Part of a small language model's weights.
Size: 16 layers, width 160, 5 heads of 32, MLP 512 squared ReLU, vocabulary 1024, 4.76M parameters.
Architecture: learned and rotary positions, no biases in attention or MLP.
Training: 153M tokens, 9327 steps.
Each number is 128 + 32 x the weight over its row's rms, rounded and kept within 0 to 255. Layers, rows and columns count from 0. Numbers have three digits each. The size before them is the row's rms in percent of the matrix's.

# o: layer 10 attention output (transposed), 160x160, rms 0.161, rows 141-159, columns 32-63
# v: layer 10 attention value, 160x160, rms 0.125, rows 142-159, columns 32-63
# up: layer 10 MLP up, 512x160, rms 0.135, rows 0-161, columns 32-63
# down: layer 10 MLP down (transposed), 512x160, rms 0.205, rows 0-160, columns 32-63
o141 127:153059120150060096122144162121106138177147184164141158110093067104132187093144158167115063176119
v142 100:119193127161108087100118200117107213135121123143101145156174115087165102152102172110143110083141
o142 107:118164143102122124086074180126117138142101120120138119177160168121174170144164127126103194148108
v143 111:174147121179127145109161156117144170095093123134142102096098054118057160132109159147132112145166
o143 121:156143164137105154147106124113138148136127109071154150169133044134117138092118175142164121120079
v144 097:155105140119143119138151087175070129169150090126125137119149148149120094143091115168117113070121
o144 109:128209121120104102085152148093148123134075116145095088108130145114114115059168108094159145092082
v145 114:083171113157112149154120143098151133112121076143110131126145127147132134109155120178157134136056
o145 117:174167172130129109133071150138092167096105077141076098133108164039143104066142180112172072118159
v146 106:152131090128175149083118078138173086140130123114154184095140100107089133114126116139085145148158
o146 116:083146077154163149143170070091166068140111148151118161157180162152164090092121168147107162119136
v147 106:119149117169111129072108109137091186148070129093098179134125147121157113072117086143118173152132
o147 111:141156129087126141115078106108110164158119151160086159116151127147147088138122126096081173124154
v148 099:162140102078175150120131137115109087160150134115119137115158150166132083141160148158124143162066
o148 103:087133120165153131120140148166113128120121147110095086189143136137133111143101113129145104147155
v149 107:125096093121181166111126164092098105147132073091123058117071104113141154127119042160102110112173
o149 118:152105123103167101150094127092090122167150126166161136172152127182173129125163104104137111150107
v150 104:112169074090152122100158173087192093125154100138179135140106097087128148110151149123115148129139
o150 110:103025128072151175139114148086105118149139097090144141099171104148108165095195153108153228165093
v151 102:138076103071171157153119146139166072163161087119102101105103071113152151083114171145151155132109
o151 109:137088134109115173099154108111079139166126118111174119140161094093110100141130216135195186093142
v152 101:152138166130156100113135116135145082168131096110143157128085102172150131155093077173128159160127
o152 110:126095093140122138146112203154079182133087059156142152155129128169154085106198139116105206153189
v153 116:166123087169141081117149102175124062145116090138110140151094128149091142199084113091163173144160
o153 123:124105095131093125170089145207146131125148137116135150147078219114147163149089136124144186089077
v154 100:150096153187104118127152164125160149117108113095107127120103099181077114125158140093138117135066
o154 107:119201138145140128111136131114105129161098109120132100130062079106117114079186183080139129134097
v155 110:129124115187065117152147161163111180103147143123149095096099154084130091163166100088162077121167
o155 118:112141146117121092149137124118069174143155102153149116119049140117085142177171059138130089156122
v156 108:150148202129081101160155177124072109127147128113052155113121101157123116158162138089060110121140
o156 122:167160096081100111192170091132101059101128180141142131125126079137139120119163117169125062150171
v157 100:086132135156133099177096101165153159177079159110085156122140117044125106164109181101146134163095
o157 111:135163120122123119142081053147111147172179113146049112143146134178137124141101136105130084126160
v158 107:124113133149157079237173149137094161070061110126132119135118138085150149080136113128114070169099
o158 112:171131174146096104138120129108156182140096109160149121116088165129165165119096154105166111084113
v159 090:099102116133122176120151120125130091199165093166124145135190152110117113088122156160144104162028
o159 099:086106199120089086110195150141167122156157133145106153177187139133085075089098188141125097112133
up0 091:142082120115172095174118164149160155152088086151188134194130094160159118130129119118129110113114
down0 094:108096124129092132155119128133113165129116117092161108118139104144131077176097167204200149075074
up1 101:098116146164149160116133169133096095110154191183182087115170167086156078085190108107087128174136
down1 108:091091134104082137147153162130178137193142146034176130195139136134136149134125033091144118144191
up2 107:169115125101155180098143123106124180135095103189169122111096144153181100154141049149144146153107
down2 109:067074179144096162112163066137059072105110150157104070168194134096122173129131178115122159116142
up3 097:170143133134082134122118133153122134133138157152115075078151158115134069097140114127103068059152
down3 107:097069064113068168155161142052148089175158124112106153159161158150165091120163147039175090130148
up4 103:135140175176171134109097143159069096122134152118174103046102135137126166138140171109100116174182
down4 101:159095113097114145122175152126089109142112100116114193107167130180171121133183144083142143145132
up5 099:091135122107173089189141125189092121174106122147147142104161131151135137153180089117094174141114
down5 101:116109092162179164079097158108137064103143104160105134123089168102175197108068111177105171097152
up6 100:148157152141139147097166084130151081144072092176137135078123133112165071121142136140139136122136
down6 102:140165128079167069130171126162165103167103124103093121063096138168139152166138176103137105110108
up7 101:099109101105109156100157154152076161196141115085062125150143137126139105151145144174145130101165
down7 106:105106125131089059111195108121131139074172146081108088118140071099073155124114168168072123101121
up8 107:091111131140136139113085098111104144125145117127158101184124147124131119117151078096106121127075
down8 105:140086107122133114121132114149096167054164167153093147076160121191189119132106133152154142101109
up9 100:150136134126159142146147124120190151127131110153147120096136166113128115081130186143159173078084
down9 096:115120149066133102059186138100096193146113161097112154047146119145121147121140102130121109065123
up10 102:129158093150063075093115155131189134163131165121122120162143157085187152144146148125085181128141
down10 102:117105144175057138064066136126137150122108129155151176085115197139132145135087136085220087132163
up11 092:128152143171159092104135114169113137145123163115088123094156163189106155103142123092166195075089
down11 099:121091159136079128107126139118137091132076088142164142171103122051138095133102092123136133138093
up12 107:155176119089130137136160131170176097087053142111170131122206086128178074139131157138167130142135
down12 101:125143121177116122114108176135069097100137136185129089115129131196128160136093112088117146106062
up13 106:135087116143136174106133174035130131096140079157174144169134141106087141141139123127127154100119
down13 105:135103058138139081043163082085139148164139175160102149124141152127098118095142113138104109114149
up14 092:129088189146179154085090151126123117181110094092159124120169103092139191129151086083122171083122
down14 096:182138124136106043163190177130148088110133136145178068114188119170165117127123098088095125136114
up15 106:115153093103157123134167140171211104115169160148091119148082181167140101124158114067168055083107
down15 107:165179122151129148128054098129112108108136124075138150094176131153146089103103155161108112066165
up16 100:101169164140142138108118064107141169108150164154151147127119119128100166092117112132130147160109
down16 098:041135155116115166124158102131147125110041118146090129148048127204140180110105158211134129111101
up17 086:165087150100189122080107121109125159102155181193141161137079138042082133181136087128137186162144
down17 097:121180135137087180133160121125143123171099185153129098130085103094120079121144085132144187160129
up18 106:114124127149148173189195131116141138121106128127088106130079108134097157168138177108149126071083
down18 110:128082129136214167128165128105121166078074170101094131153132149136072170088095155150109135125168
up19 093:143154109123078140123239127117136103138146173151125147146064135162125095138179127114121183192110
down19 099:160172109181142102153142060125178051093150131141166111124118093137151086099040135137142134130123
up20 097:130152182090136174178141123136139114173123104097182104192085135157180104150114138154084153193175
down20 098:125088072181068055135179106084160156061191119172079150139081124079113130133163133099111130129112
up21 091:128096199096125123094075142145105107133076136154110167179146108054132119067124176083173125057104
down21 100:094194112075140120133163109114109124047107094176121082161151172201127049125160110111095118106103
up22 108:082137125172083151092156122097130087111128150154071159133135135092062175056138144087151151159090
down22 100:103175098113128075103103147136167137113110144151070106118144164154130141113127113107145142146164
up23 096:162056115153074113110176061123105172141132149092087142075146123150147120139099125138112127162057
down23 102:149084139099123142234135081156128151102134149158150155095167072106128159146138133146201156138110
up24 105:152132167135126153107185152106065107164168110140052151097136118145109129144164148076110192165129
down24 101:142126108119146130104115141183145155134092124146141176133089102204161129121139114181123127114108
up25 099:123107154067158159096143135091071145142092166107097104106109124070111118108126073102172113068085
down25 101:105068103110165148141131183145143148106209139122128139121152172148136081108139057138158146114134
up26 085:088140129127134103150073140136132144149138095197118061180136188110151141133164119065120136154142
down26 101:116139116118089125141081146134107165091191158165165142040148083121090076101139161149163102155095
up27 106:103106156178075184149111109091100144091169126158125151159126148089138037101075097126174138110088
down27 102:144098137092159088095099066138129081103105141189131130125149103187066154129170122077148166099061
up28 107:079107086118157136119162181062107127099074149200115127147143089075153120164129137168099104107124
down28 104:112181111164093088113130134080153130162103138109145144157150128091088119108158145165157093107179
up29 105:104149118106072134136148188141151077084130126061172045125069171097144103126149195108166096139121
down29 101:172143113156112111130124147145128124117161130202101108110122115208157153108120100161063133109137
up30 085:101138090128070099135095156109119140115133158152082150222086204125135131125163150151140093138112
down30 088:169135160163147195154116145134141161128121148088118190125136111090146104119103138172189115177125
up31 083:197100168131189168145085234105111141098141116151115142147128150172143110157162157105108139159128
down31 080:135151098118119157093167136093151153153176139132086179123118118069105078155146172098130156141158
up32 105:159151104136170054148154096126139076152145130115152094102170146088154088182199156137064147119172
down32 104:123123145130169176093147108133139164094108118144109135117151133092152166111167186185137154144096
up33 108:193137144119147138122179175081111105113116109168093147110145132108118067167121155092100107127120
down33 108:138128149124135163127135165149158205121095140141137069165107135112099098109101136116116166105159
up34 095:148148189142143071143086123129201135175135083128158097119094111079099109185143095045098134103113
down34 101:127129129162109163136136116161207127167117100175192158105108155126180150132100083094102118144103
up35 096:107148154152153153099134081161136116104094160133131072124179144130111063148132178113138079126139
down35 097:084115128135179093105120112144086157141125078137107101145096176156126076144110123076137120111084
up36 105:132153155123101139102072103100166147107094143152168147134144125109154121102163136039121135101099
down36 099:152131148191011119105097134180155069125178098119132151172167108132145149083069167109149141144099
up37 097:054096141142131143193177154092162112119091156094130152162203118150146153179181100096155108124050
down37 094:129127127123111084119082163129129178083086199070128108112147078137091094180124151080095119146124
up38 097:124135152105125112100150163136179082133175113134089132105104116140192095113078128154078206160139
down38 105:125103137083076126136070124158079122097094165211136115155121146083181141091097177091127168167123
up39 108:146157148155068057120153108097161085163103148095126161142132056081172106102110144105144159083113
down39 105:170072130097164143094089086137123178130132131002147148105075155187162078131160148155099127166138
up40 099:069145085173146168124128155137106145158135147129087115136130103109135132166172162102152100167132
down40 097:097136190106091183164162170155154117101161064165088147105151116076075134101096123196118121147089
up41 081:095073187104104150162108146125149139152169128149131176152097030180149108119133160169155144097156
down41 086:088161097139151115099116108117114153093106121106164107139124139134079104113123172113111111150141
up42 117:141159135171147178120139108197108145162131157143154126149159120123144080198138166137129089112128
down42 107:139124130128108103116147167146043133108102090146163180155152113114155139193077191116127149118069
up43 099:131127076168106061202138216127066126113157145125096135113146054098121101131158113134168132142149
down43 093:106091134192119156153130159100124124160117101090095099167141105179101189133159147122097120132164
up44 105:081105135128148152043164114100167168109196133090096075118121093104167115107139176109096150152082
down44 103:088133164161113155057142101121151148149173186126173156162137144131134100120136124110166130114104
up45 097:126191178100118128182158110085127117152176163105173172133075037100155148099121171141158097132159
down45 101:104141063153119162139123137106077058112127150094090121158115160162140143142111152173125158120153
up46 105:143126163125084142129110119126100138173108123095131112113138099108154144068075108153129133140148
down46 106:153143137136136117119141134156126106137096127092146111130233133155096128141138152123161144071082
up47 089:110135169133061143150110154185100106150076127110068119152129140096120122098136148126141124074135
down47 090:115082102136114139086133092141085143152096113144175057097149127112142077110152204123162084125156
up48 100:185069144164103152103112138125124101084090132139129147117175096081101136184141060080171094127100
down48 106:113151158199073142090123134144097172143145127099164179102075112172150119171119110101080091085123
up49 100:128119108129151155130133138058144106128128160137185096171162121149129146150082110167114108161139
down49 102:125143112086104114094131166126189124147179112110113112094050102002144161114108127138123131111143
up50 109:135131119184106110125125168138152172107188095153119136070153132149080152094171126148165152157158
down50 100:119160099139170141086078094113123117114039117088133128173169121139117084128187181153125105117171
up51 093:104147128176109131153132154169097184147142107105215066154069135087102129165123134155091138124127
down51 093:126103131143094174119126139068106130094176113122111124121145183122147121103145101144185181156150
up52 101:166117076165172158156139137166153117126116115114145068115124151151089123143159044119082117135114
down52 105:115055140146138111172118110126101175108100107087133166169123161118145134122084112124135137131096
up53 090:134126145117110142114203089149140177108082184154183138116115057113107140160094158139108075163168
down53 096:138117108149186093080094138078140107083089116125149091141083162153101072124133135138141077117122
up54 107:183098150106140070088141177093084126174168116090102147110098140148153125118125133091119119148167
down54 103:136117143191170137084078089110113167154099190119130098095149102085163163124154125136112105129132
up55 107:116117152122129058153129148137044109156136197209164164134153132076114143130143108148094142150141
down55 102:121141168190122149097129129112178129157109132120114147145141144149141093099114121163113116151169
up56 089:135107175071106109150132084124184145124141079166061127151116111141179141086085083096143119137109
down56 091:102089128092052113129114148108149162111129095144161113157043108144100123159134174144147085144125
up57 093:191127136180089088158052095124098086146137139100123145196116041114122105188091111130130166119120
down57 100:112102074118103181071141143125117153165133133096149112103089160187136182116156130119113184075200
up58 102:064142128166162113103084160097161112145178108160162136154188108118052145160147132137125152176159
down58 098:137091154102087151118119114114024125217193175123054055138180128112085089129155093097156132088196
up59 093:184111171152100111130122036118131144117159160129204082189111104124143148144206115108094115110164
down59 097:149131142082095118068126134138157117141129104171095063171171151137127135176112096133084121098164
up60 100:128133137119181125126187129117086181121124132109092129140082108087101186108153163189122122102130
down60 097:176104137095168127113100142114095036170113119086116106136128106104134150138102041170122089098115
up61 102:076125154101178098093141068155148121122071110143140134151159125111154096141083172117161157140121
down61 097:100165158194127145050182081075167139178095136119085120124111061196068043117125159149108141165077
up62 098:146088123094131122152122138155178153187145132099114076139142143087111080089091163120132054124076
down62 099:145125169112159133137121098091113080119188165148119135120148106174101102125150125160143115156068
up63 107:145092073139182127147128088164151145099161142114124101128082118062083134134151145139151152132138
down63 106:170115092092102086124168081129180108128149145107154142153190131081109128123163124112102142135110
up64 101:213082163072163151114164163157157073084127084048164105098122133114083166179160148142124092172113
down64 109:078090128100173122131059144179056151131142075109153078182138066148105122127181137165143092113142
up65 097:158131105129125105174134121113196133124146119095116051131152083078144107115110069110105122126048
down65 088:081120087139125156125171107107172161090108107075137128153157111126143090139131177122170129093156
up66 091:105170176141150105159100151092149138115125144116153127127086171131171119144089083092157117136136
down66 095:106124138181079167105131116189125150133190134135129174144111142162059163130176192147131142172182
up67 098:136179174133072140112136088092093088149142133154137053135122193127081110113208136124080112097182
down67 096:157145139162124098141142123132089181074094108141066126142154082168148152172098122136095114132138
up68 073:144109108107066122160090134121135127171081155159103162147107071141135174081164121151136132129087
down68 071:107228065148137136126175113129113109131181134094134062114096187110085127087134144109092193124136
up69 100:148181099131133157142080155107101133129140093180174166082113086099070157080181163103129128090105
down69 095:107146086138150172163104131114118107136135118113136113093139128172172096181122166147134103108136
up70 106:141153113125126166087174087118148114160084152144134080158129127136110091151116074077075101144086
down70 103:119142163120078087177136144143186124211075125140167144144080107176184154138079118112118150134172
up71 112:027116055141120136049152130150134087130106156125097071160164147093141150137150139136086108166147
down71 105:102186099079177167140215122164183143148084127136124125086107089157138171148095143181119101086141
up72 114:092136115100153196110167107130119121139159137171135118141159069148152167134127090097188135151095
down72 109:073150154162123152118148150103184143086150162130098146192129123131137109092158133127146166118129
up73 093:089123151122124115132100109123146137068126119163145128117138091131101133114134121127093035139176
down73 096:144140151113113134101136087109102119147165119164144119116151133143075089144174125162125155059110
up74 103:073127057068147072073116147127126103099128128120133118092164108086122136098162117058096077132169
down74 105:181102111091203157143125134122123174148150116064151163141161139134152164089124144116137136161125
up75 103:146093127109153122184119128113121151121082201099178176139160197110131200102096166115080102114145
down75 103:105169183121181100161161191156062139065141110115151211149090144106135137124069079066118133112060
up76 101:139156097182136146156129180187126211136123133104162163093074180167121132177133143094164110094119
down76 098:020118082092134129120114091077165124108130021153127095103156103147078092197119145186171138125131
up77 100:123158169121120105131092107198129195143117188146149132146166140176110179197123088146106095139155
down77 099:065155147104098127134156134118157142110153097103094075178078084148118188120151134117125132101172
up78 104:118096127087194118133163183125108143132103117141123105180102121129176112102059123107127084148103
down78 104:069121133149117094138103138138157120112156077079100100128159143133116191110145155126148106071131
up79 104:129105089130161123190099123114109149144103115219169161140147131066169143159136096114125133158110
down79 100:164164157102182141105149175166142103132186120114169113215113118165078068101124118104157149075144
up80 103:113156179110150152113142109071139114134128149119083107073122138128085086144177143201111090192152
down80 110:107119120119118185113187154120126141186162114139104115121193166103148153188159143103143134163148
up81 101:100062149171175171058118103103087158135136082139153130145094151120117144150112135039110111112047
down81 091:127068192152039140133154071113135097059122069074104115127156065111152123077122172113144179121147
up82 078:132102069140091140160183098115094170140091127132151169126067114151163109137122083172102119111077
down82 090:076172128155141090126142091181081108135111145102154144128123162119109125052172127170093183155138
up83 100:140186174129074142118169055117174133119120141127102165110105077116133167096162104153102109078127
down83 107:122191154149156107094117113140124086073117101115116146119196111163096178106179172163133093108083
up84 098:183137137108107129153167093075158149177185094205176116123137122137080116098119133112169212117146
down84 104:106157133153093149150104056107115164122078141104134103157174109166163115205085118156104103130188
up85 092:168108132120091194156061147144131131177089157158116121051128132145163131076121084145118097103139
down85 088:112116142137108157132098107078164113106197160093119147095153097137044107106164154095079138157147
up86 087:147120093097189133151180083137118132137123185150141119135129144105116097110115097056108140113105
down86 098:135116094150117119099159154135141131062140093180095145145132081159138144130120097152106158159081
up87 103:151126182073153154141136124117130133147142072150177144079182124118145071157132151154117106144107
down87 105:142139091173105107134099127171108157116112116060134127152136109150120137122076099122152156131125
up88 095:111148139173117172114155126109124172107116181099083102110168121133141131116079118150165116116095
down88 102:126131139158095120154143142121109147099084102099138152083108144171145116113163110150132110069136
up89 095:106059127131167141133180169178137147172146086101083106103049124099145113085137098154079085122167
down89 090:099068080149153098159107180078178059100099178100128074114168115144084114153146179185169133137137
up90 102:077079059174168110100107134113129132152155160112104106127109095125174156132103206126119090089096
down90 104:124126140186106122094152155077140145133103134073128126177053137126130165078129146158134116141108
up91 097:147128179128161124210128136158126147148128134138176098168134175089112075169134115173143103131068
down91 097:110111090111102149122107173090165180151142105158102111082119131138133125160161175116052130152158
up92 100:133097157123140142080164158137123151129174084102091107088090138145179111145145137148137159093127
down92 106:141071081133042163141073108126082118095167129070159162109116112155138143116057147127108179147115
up93 099:159151106127135120133156159179153112165088088124184067112140125113099070175132056136115059106155
down93 105:155058143093075102125211136172145126143043094127225147116123144086069117141125107099128083125114
up94 105:122144063117123136074123094114141111160115093121116133089131151143150124107169133151125096184115
down94 104:146083170158100145114100182146167096112147114171142145133141144076168144177155144130142117119133
up95 104:138117156153079135122135142138099110084119151124124147167141101100120115154077104176136125094105
down95 103:131137105090183204132123079109057140139099149121104133075134153189067113147151156148087123209188
up96 097:119086155110169071161067134069168170077155125155128149124096131113121180151143092082132144035136
down96 096:134135094140109151149128111088163078112099130120093142161134149152150134153083137154101095069175
up97 105:121179124138136151078127074111147176148130128168117066130098087120130131147123103101060120039157
down97 106:138121166138102109168128095148137107176134083163178147159133116128103142153173126107125135103186
up98 098:189167120154142104132144098135105204197155123149161109126097059184136073108091129110176132086106
down98 099:130120116088103116135142136165095167129096100183167097135106144142138097096141093107081160126146
up99 089:070107149105141117139088130141144134130131129104155131056117148163154123134084131104140108145176
down99 093:076112156149180136101149130130145152132179137127149113186122093135141123049122124176130169176110
up100 097:147088171121182132123204144124124118130141120126175132079104163144115119148114140099077128142045
down100 096:115180097156140131140121195127132146145139111120110121155175094061099144124076111114180154156127
up101 099:175142060125108094095180107055163113078137103152125142142122103166155111111143105118105094135152
down101 106:146150127141140124146178064152066129134175103170178071128167103137087113158142142156133085151122
up102 100:161069115191173174089121071095167178130192187132133108097143116147126101099175157136161117125128
down102 110:177119126131144135143157158142099166069124081132136121150229131108135103130123132176104096124163
up103 100:143097143073093171121110136104112139126093146109150100198094103159110159133072142073099113150113
down103 102:187142130137126101097118176163164103111122105151146178141119140173123164154118118088095125133097
up104 099:106116124103115093060152103149149161110148147180159054118110097074181173124074108118158128153146
down104 096:071138085206122110085108092157154123111164135117140145211146094114094116108173143156152121116106
up105 096:075102139117147165085201069157163146178120167119072128094132082134105122110134148056165100185111
down105 097:165103183180049125118120192109065209123097111129147141178147158169119128104169133119110120069167
up106 090:154111185110137133143176126137124116145107124059152153142110116112122112057096145120148060104108
down106 093:099120150109129090078126173104149216149159123144162097155122141127122134125179105123151196113143
up107 093:165115154157092164048139177157193136137140105131111156117166102123115121156089137103046119097168
down107 096:092150069097058112176156083143145124127159099143122091135146086154125124125167140110111148123065
up108 097:122121074156093133067165123145091090121079094171131091116113142070157122134085051182127109090129
down108 104:149159098145149109165080119176110131135216133134138150120145138135099143062106178148119132137128
up109 088:090114177143158129155178078105085105168082119157102154150124118152123139154145113105125117138178
down109 098:099067087179166090124102157139072133159136141107066116187100182161156154100079159135123153125143
up110 092:138125089140171119153121115198117117112127129192086099160129096096140127112149096101151254129100
down110 095:070163124131049165104125113085149150169159143145156137105128174159116146119115108123186129071125
up111 077:126208190128103156091117139135107125100130118090060122095211170094188121095129166095143126087119
down111 080:142169119128091126118186120108121103117146134045118133164124133164074090173131132153139088108163
up112 107:158118122157138145112120104118096101144099099122134136116115156142167149181087182097214140190064
down112 105:165135133099086142078084124138157157128137131184167073127126159121116152140170145160108139121099
up113 095:129163112112185112084100097060162128199170104087058126126170128139115084143155079113103089132166
down113 097:122105127144143095152130157147089094147151114138087173141074127124143143122164152056190122135102
up114 110:191096122095109102168090115153174097122148143148099090107091107117092138091064090151083107198121
down114 101:148080191229099107160107100163102115115143150174126148061152149154120109160121144141109091147105
up115 096:114162120119127112169106124155090127136105120075149095203128137090152145151090126097131112050150
down115 106:185089123114132144116160113121112183167227143149071110135131178132165137089088111142162112092148
up116 092:132139106142127120183099200084111070151167129166154131098066157160126078087176116125114087111182
down116 089:140075115123078121141161111125159080070127153173106127107049100156141142157106118086142139175116
up117 096:167115163112135125146157118167121051162142155176098159190084161107097077114147110166102135080076
down117 097:198088105142094085127183141108156165078147175113092114124105054080167110137088110078164086172092
up118 097:130122135141134110159169184085171100117134085171113081091132152092175158146132062145177138102111
down118 096:056128149139083125133183134156097139126131139150120162151156151139049121119101154198164119074117
up119 103:110139090168114184127165118084124194161179134096144089122113111142104136138097121164101165119150
down119 102:093137112164120095121144203156049098151081108140153103178133083118171138137147149162116091098106
up120 102:143096115119083091104149160139148102080113137133123103144162169115141118141182071115107139102122
down120 100:133095133046183091119115121182161151140085103104076159157160111107132140151095075118116131157156
up121 104:111078082148171070150121106123100131105100132125159065171083135096167139093134196104135170126094
down121 107:058103132096202122134129106137097159118101181140155161092089146155114152114065100120118170120116
up122 097:144198144114130165144085157137120094182139135196123155138109094092139146163191138144158166150060
down122 098:096109170098121102131160114158098104192102127203135134106124084174141141125103190118058092129129
up123 084:125136086042161182105156122163140174111087156120107132143128172094152116108091146120125109090136
down123 087:083100171078046145129124106149185146091159136122079150135076117160124112128101113137132175179173
up124 083:071163107111144090113077130112145133150120147095099108138104130065116151155138075137124120067094
down124 092:161184072094163140167119091126114067096170159152169114175113147114112145097142203115097123144101
up125 107:167188109101142158120117145112160154158159129133106108157097132125107043153127096086140132109129
down125 103:147101104081118112057101175143146119187114133146128127148189050132102106157129117137159122164146
up126 096:194137188120108181137081135136132156147141141119133117051104094083151153110132117129159085079137
down126 096:128114087118072165067095202110072180081120128119136122131143111169099173068146094093108162120157
up127 098:139094123117123128056157132108123126176150165184100161133157141161104110187137094132090103107102
down127 099:181118119098131173104138164188176142089125119158092157069101111138103120092098141046142136178080
up128 108:135162089093174134104143174143135116094149139179105155196139194125150190092088165097149157069087
down128 102:087163125109094126192097122146142121155184087126161147119162117208094079158130087131167096131103
up129 098:161157104132157148141109100140155130188119121119106129106067139112179093170091154130167080189109
down129 102:137102158197156155145135118132102106113149089162136175186101117114154146132137116110098071139094
up130 095:142189124155168086156144177139076110134139122082083142118151124118107128124135154046128108117126
down130 101:101143130106112176156085126144140127123140089086072081095127125120109136161139127132123063153179
up131 101:093141131173129141156069144154094120178055198179129187159180142107099147085171143124115102128096
down131 100:189131151162167158195057094138107107072111108146112105113149075124167149126136174164071119095180
up132 103:143127100152116109104177082113097100115163154127147126085094116112121195131169088113095153159068
down132 104:124207154141166136181140151099098062121123097089132082119155073127166063111077152155189094100158
up133 109:081095084100188184103111122113089072122100065110120116155091092107090155079113123118135117212151
down133 108:106067138096126168163106163117204046134091103145077156103138122086083189103169078127103108101192
up134 097:144183109062132145141125109163091074153160109099177172156152093099136165153140167190072168144172
down134 099:056156187177098167084130125128068094130187081142093137136148121129057162120112172157158150199122
up135 101:140192074122129080112095115130104125165150120207112082098070093126120141097139150118140103123097
down135 098:139157058089171135128143161149123146118115087159126108127126171093113163202227100112209111081196
up136 097:118164178144135132114107146137162120112053155101151139108081163082165099113130127123084094145142
down136 098:183122146124131069174181071114142144135135150102115114163148114069111078120145100135133127082136
up137 094:107132124143147112145119174170105137163223098161126073123144115134179099134133107114157114095118
down137 094:125162164169129129096114131130073161089152151161138160083139107151060116169118122153107122180161
up138 085:103142125127100064135107045150145147150100118122123140094133120087138150101084130158163077117149
down138 083:068114083120130168167136093112179112155098159076110158130111118134099142186172147164081105207166
up139 109:140163165063153132087178170123086095160137130099148137075090094107162066165098126121160099117143
down139 107:161118132127106097125159029102154157132102150147138132174126087157116124114112127152126203100207
up140 109:121149110118109123191158165081146122136119142103139072056137114137160106111118109155162085142179
down140 102:108166143118070141084149140101151101147148165089140159124088096198131203139170170097160172128055
up141 099:081162145108112132094110068069197159151140162144153093145145133144092192136125151133105195095145
down141 096:126117158082151082148144107146206180126094165130102095118108150155123140095082066194077111194081
up142 098:169134131067112131155122117157126139134137074173161127105120113115148092140098120136108095109121
down142 097:160187141118159136039139113107179125131117167152170129097155093157087149111128104142149179127130
up143 105:191136149098176181142135153174176138087127043147081123120097124133109140116142142076144094122103
down143 101:087153148119159087114143152099119121164135118128064118100157089211107100177090126128150131142153
up144 101:176115123116134058145113066140116129130124130072142119132133197124077137090110109114096163130088
down144 103:122160114119139085128161175088095118123118128170130090138149098172088120123102149112103083074073
up145 099:110078129164164137109095179145097111097118139102157086133124202117150122125077143111063152131121
down145 099:125161119129131195171059120150200129114108152098169082135131126111133128131108098133104121189132
up146 105:151074114110136120133130146127148162185176119148055129153102156090068119100140129101119161166114
down146 103:100089133168108110120148083140108131133179159158159123171131177163176114156165148120063130128179
up147 069:106072178128100087138108159056159129136104128180165191153141100147146167167086199198136146138105
down147 088:165185094086148177139164094136138153138099120126117070113081124089156135120164055094122147119129
up148 107:106180205131159149210104142189160143107182129177143138121162075085114111111126145153119050167122
down148 100:191114096110081133129165131115159178120187124086120159147106134102132112139065130142188165102139
up149 107:147124109117129151142111120149134058144128103148112096129172092117076121145146114162187092144110
down149 101:055116099146137143156120107195158147101110095061176123150153049108138073151148106155188081127137
up150 110:100082156172180113119150039148090122111163167086219062156121160137123136167110057132138108157110
down150 108:108175085170121127109121190139131132160094095080121169063109106126147103134171079156144084117135
up151 095:113137148148121117105155154128122099111158106160144126103134147135138114198166172167207115140137
down151 101:104091120132094085134127079134141149093122133080152097142126143135168104153048123157157198135124
up152 093:180205107197162159102132191146121157135164098162129101106163095145114095129105109159143121085094
down152 096:113101120112161198139089171147127180111132116079179128125132101129059163141119125135134119140128
up153 100:118163082107125117086092138143097076117124173077142078111115101117133130137148122055121150149103
down153 100:109151194087130162128094104159075088101146090152123094132144119094139140091107147115132121134060
up154 097:120105133207141193169157134144105158149123083072096098151134149168105126104157164098104131148072
down154 102:167127118094121063117159163130118113111106115104067136107118101151155194181109073109157163121103
up155 097:127145112100139073123093121132106075131144134140066148120103108147130205198121151123114180132154
down155 101:071125170135125094128110127093174150182139135072116145163161114149112148170122083149158117093084
up156 116:117137155124149082103111150079127212072117160053166171179203181099096089122138143146130131108152
down156 100:115163131102113106120099120114180213124110141144153149106141104058044073102161186131153155128062
up157 113:141039073104119107118113171169082149161175117105135163145183084153147151124179165160149169135097
down157 109:101119082160198129118147085107098115093143112073167205161136105118081135094133143142133112099146
up158 098:143148101144155103097155121164160096085138134134138076111104149080162118094200124115113083170077
down158 104:118137145168122099097108122166099138125065125207143144096133117084107184137130144074149182173151
up159 113:138164128144129118132133183120183102145128131088194150146127103164182116134173077115158193173137
down159 110:128091092176112084158106171116185117095109143123153139152092097181065141140128132128063112150117
up160 107:107162124075184109102108103079195090115123141099179092179109097158160124125156159125143117131082
down160 112:138136128157161139056130154167162100126101164105178099075145126137162141142097118156175165139093
up161 102:138132104089167151116128188114192052075186116096178089118095152137112097173136159100160145108100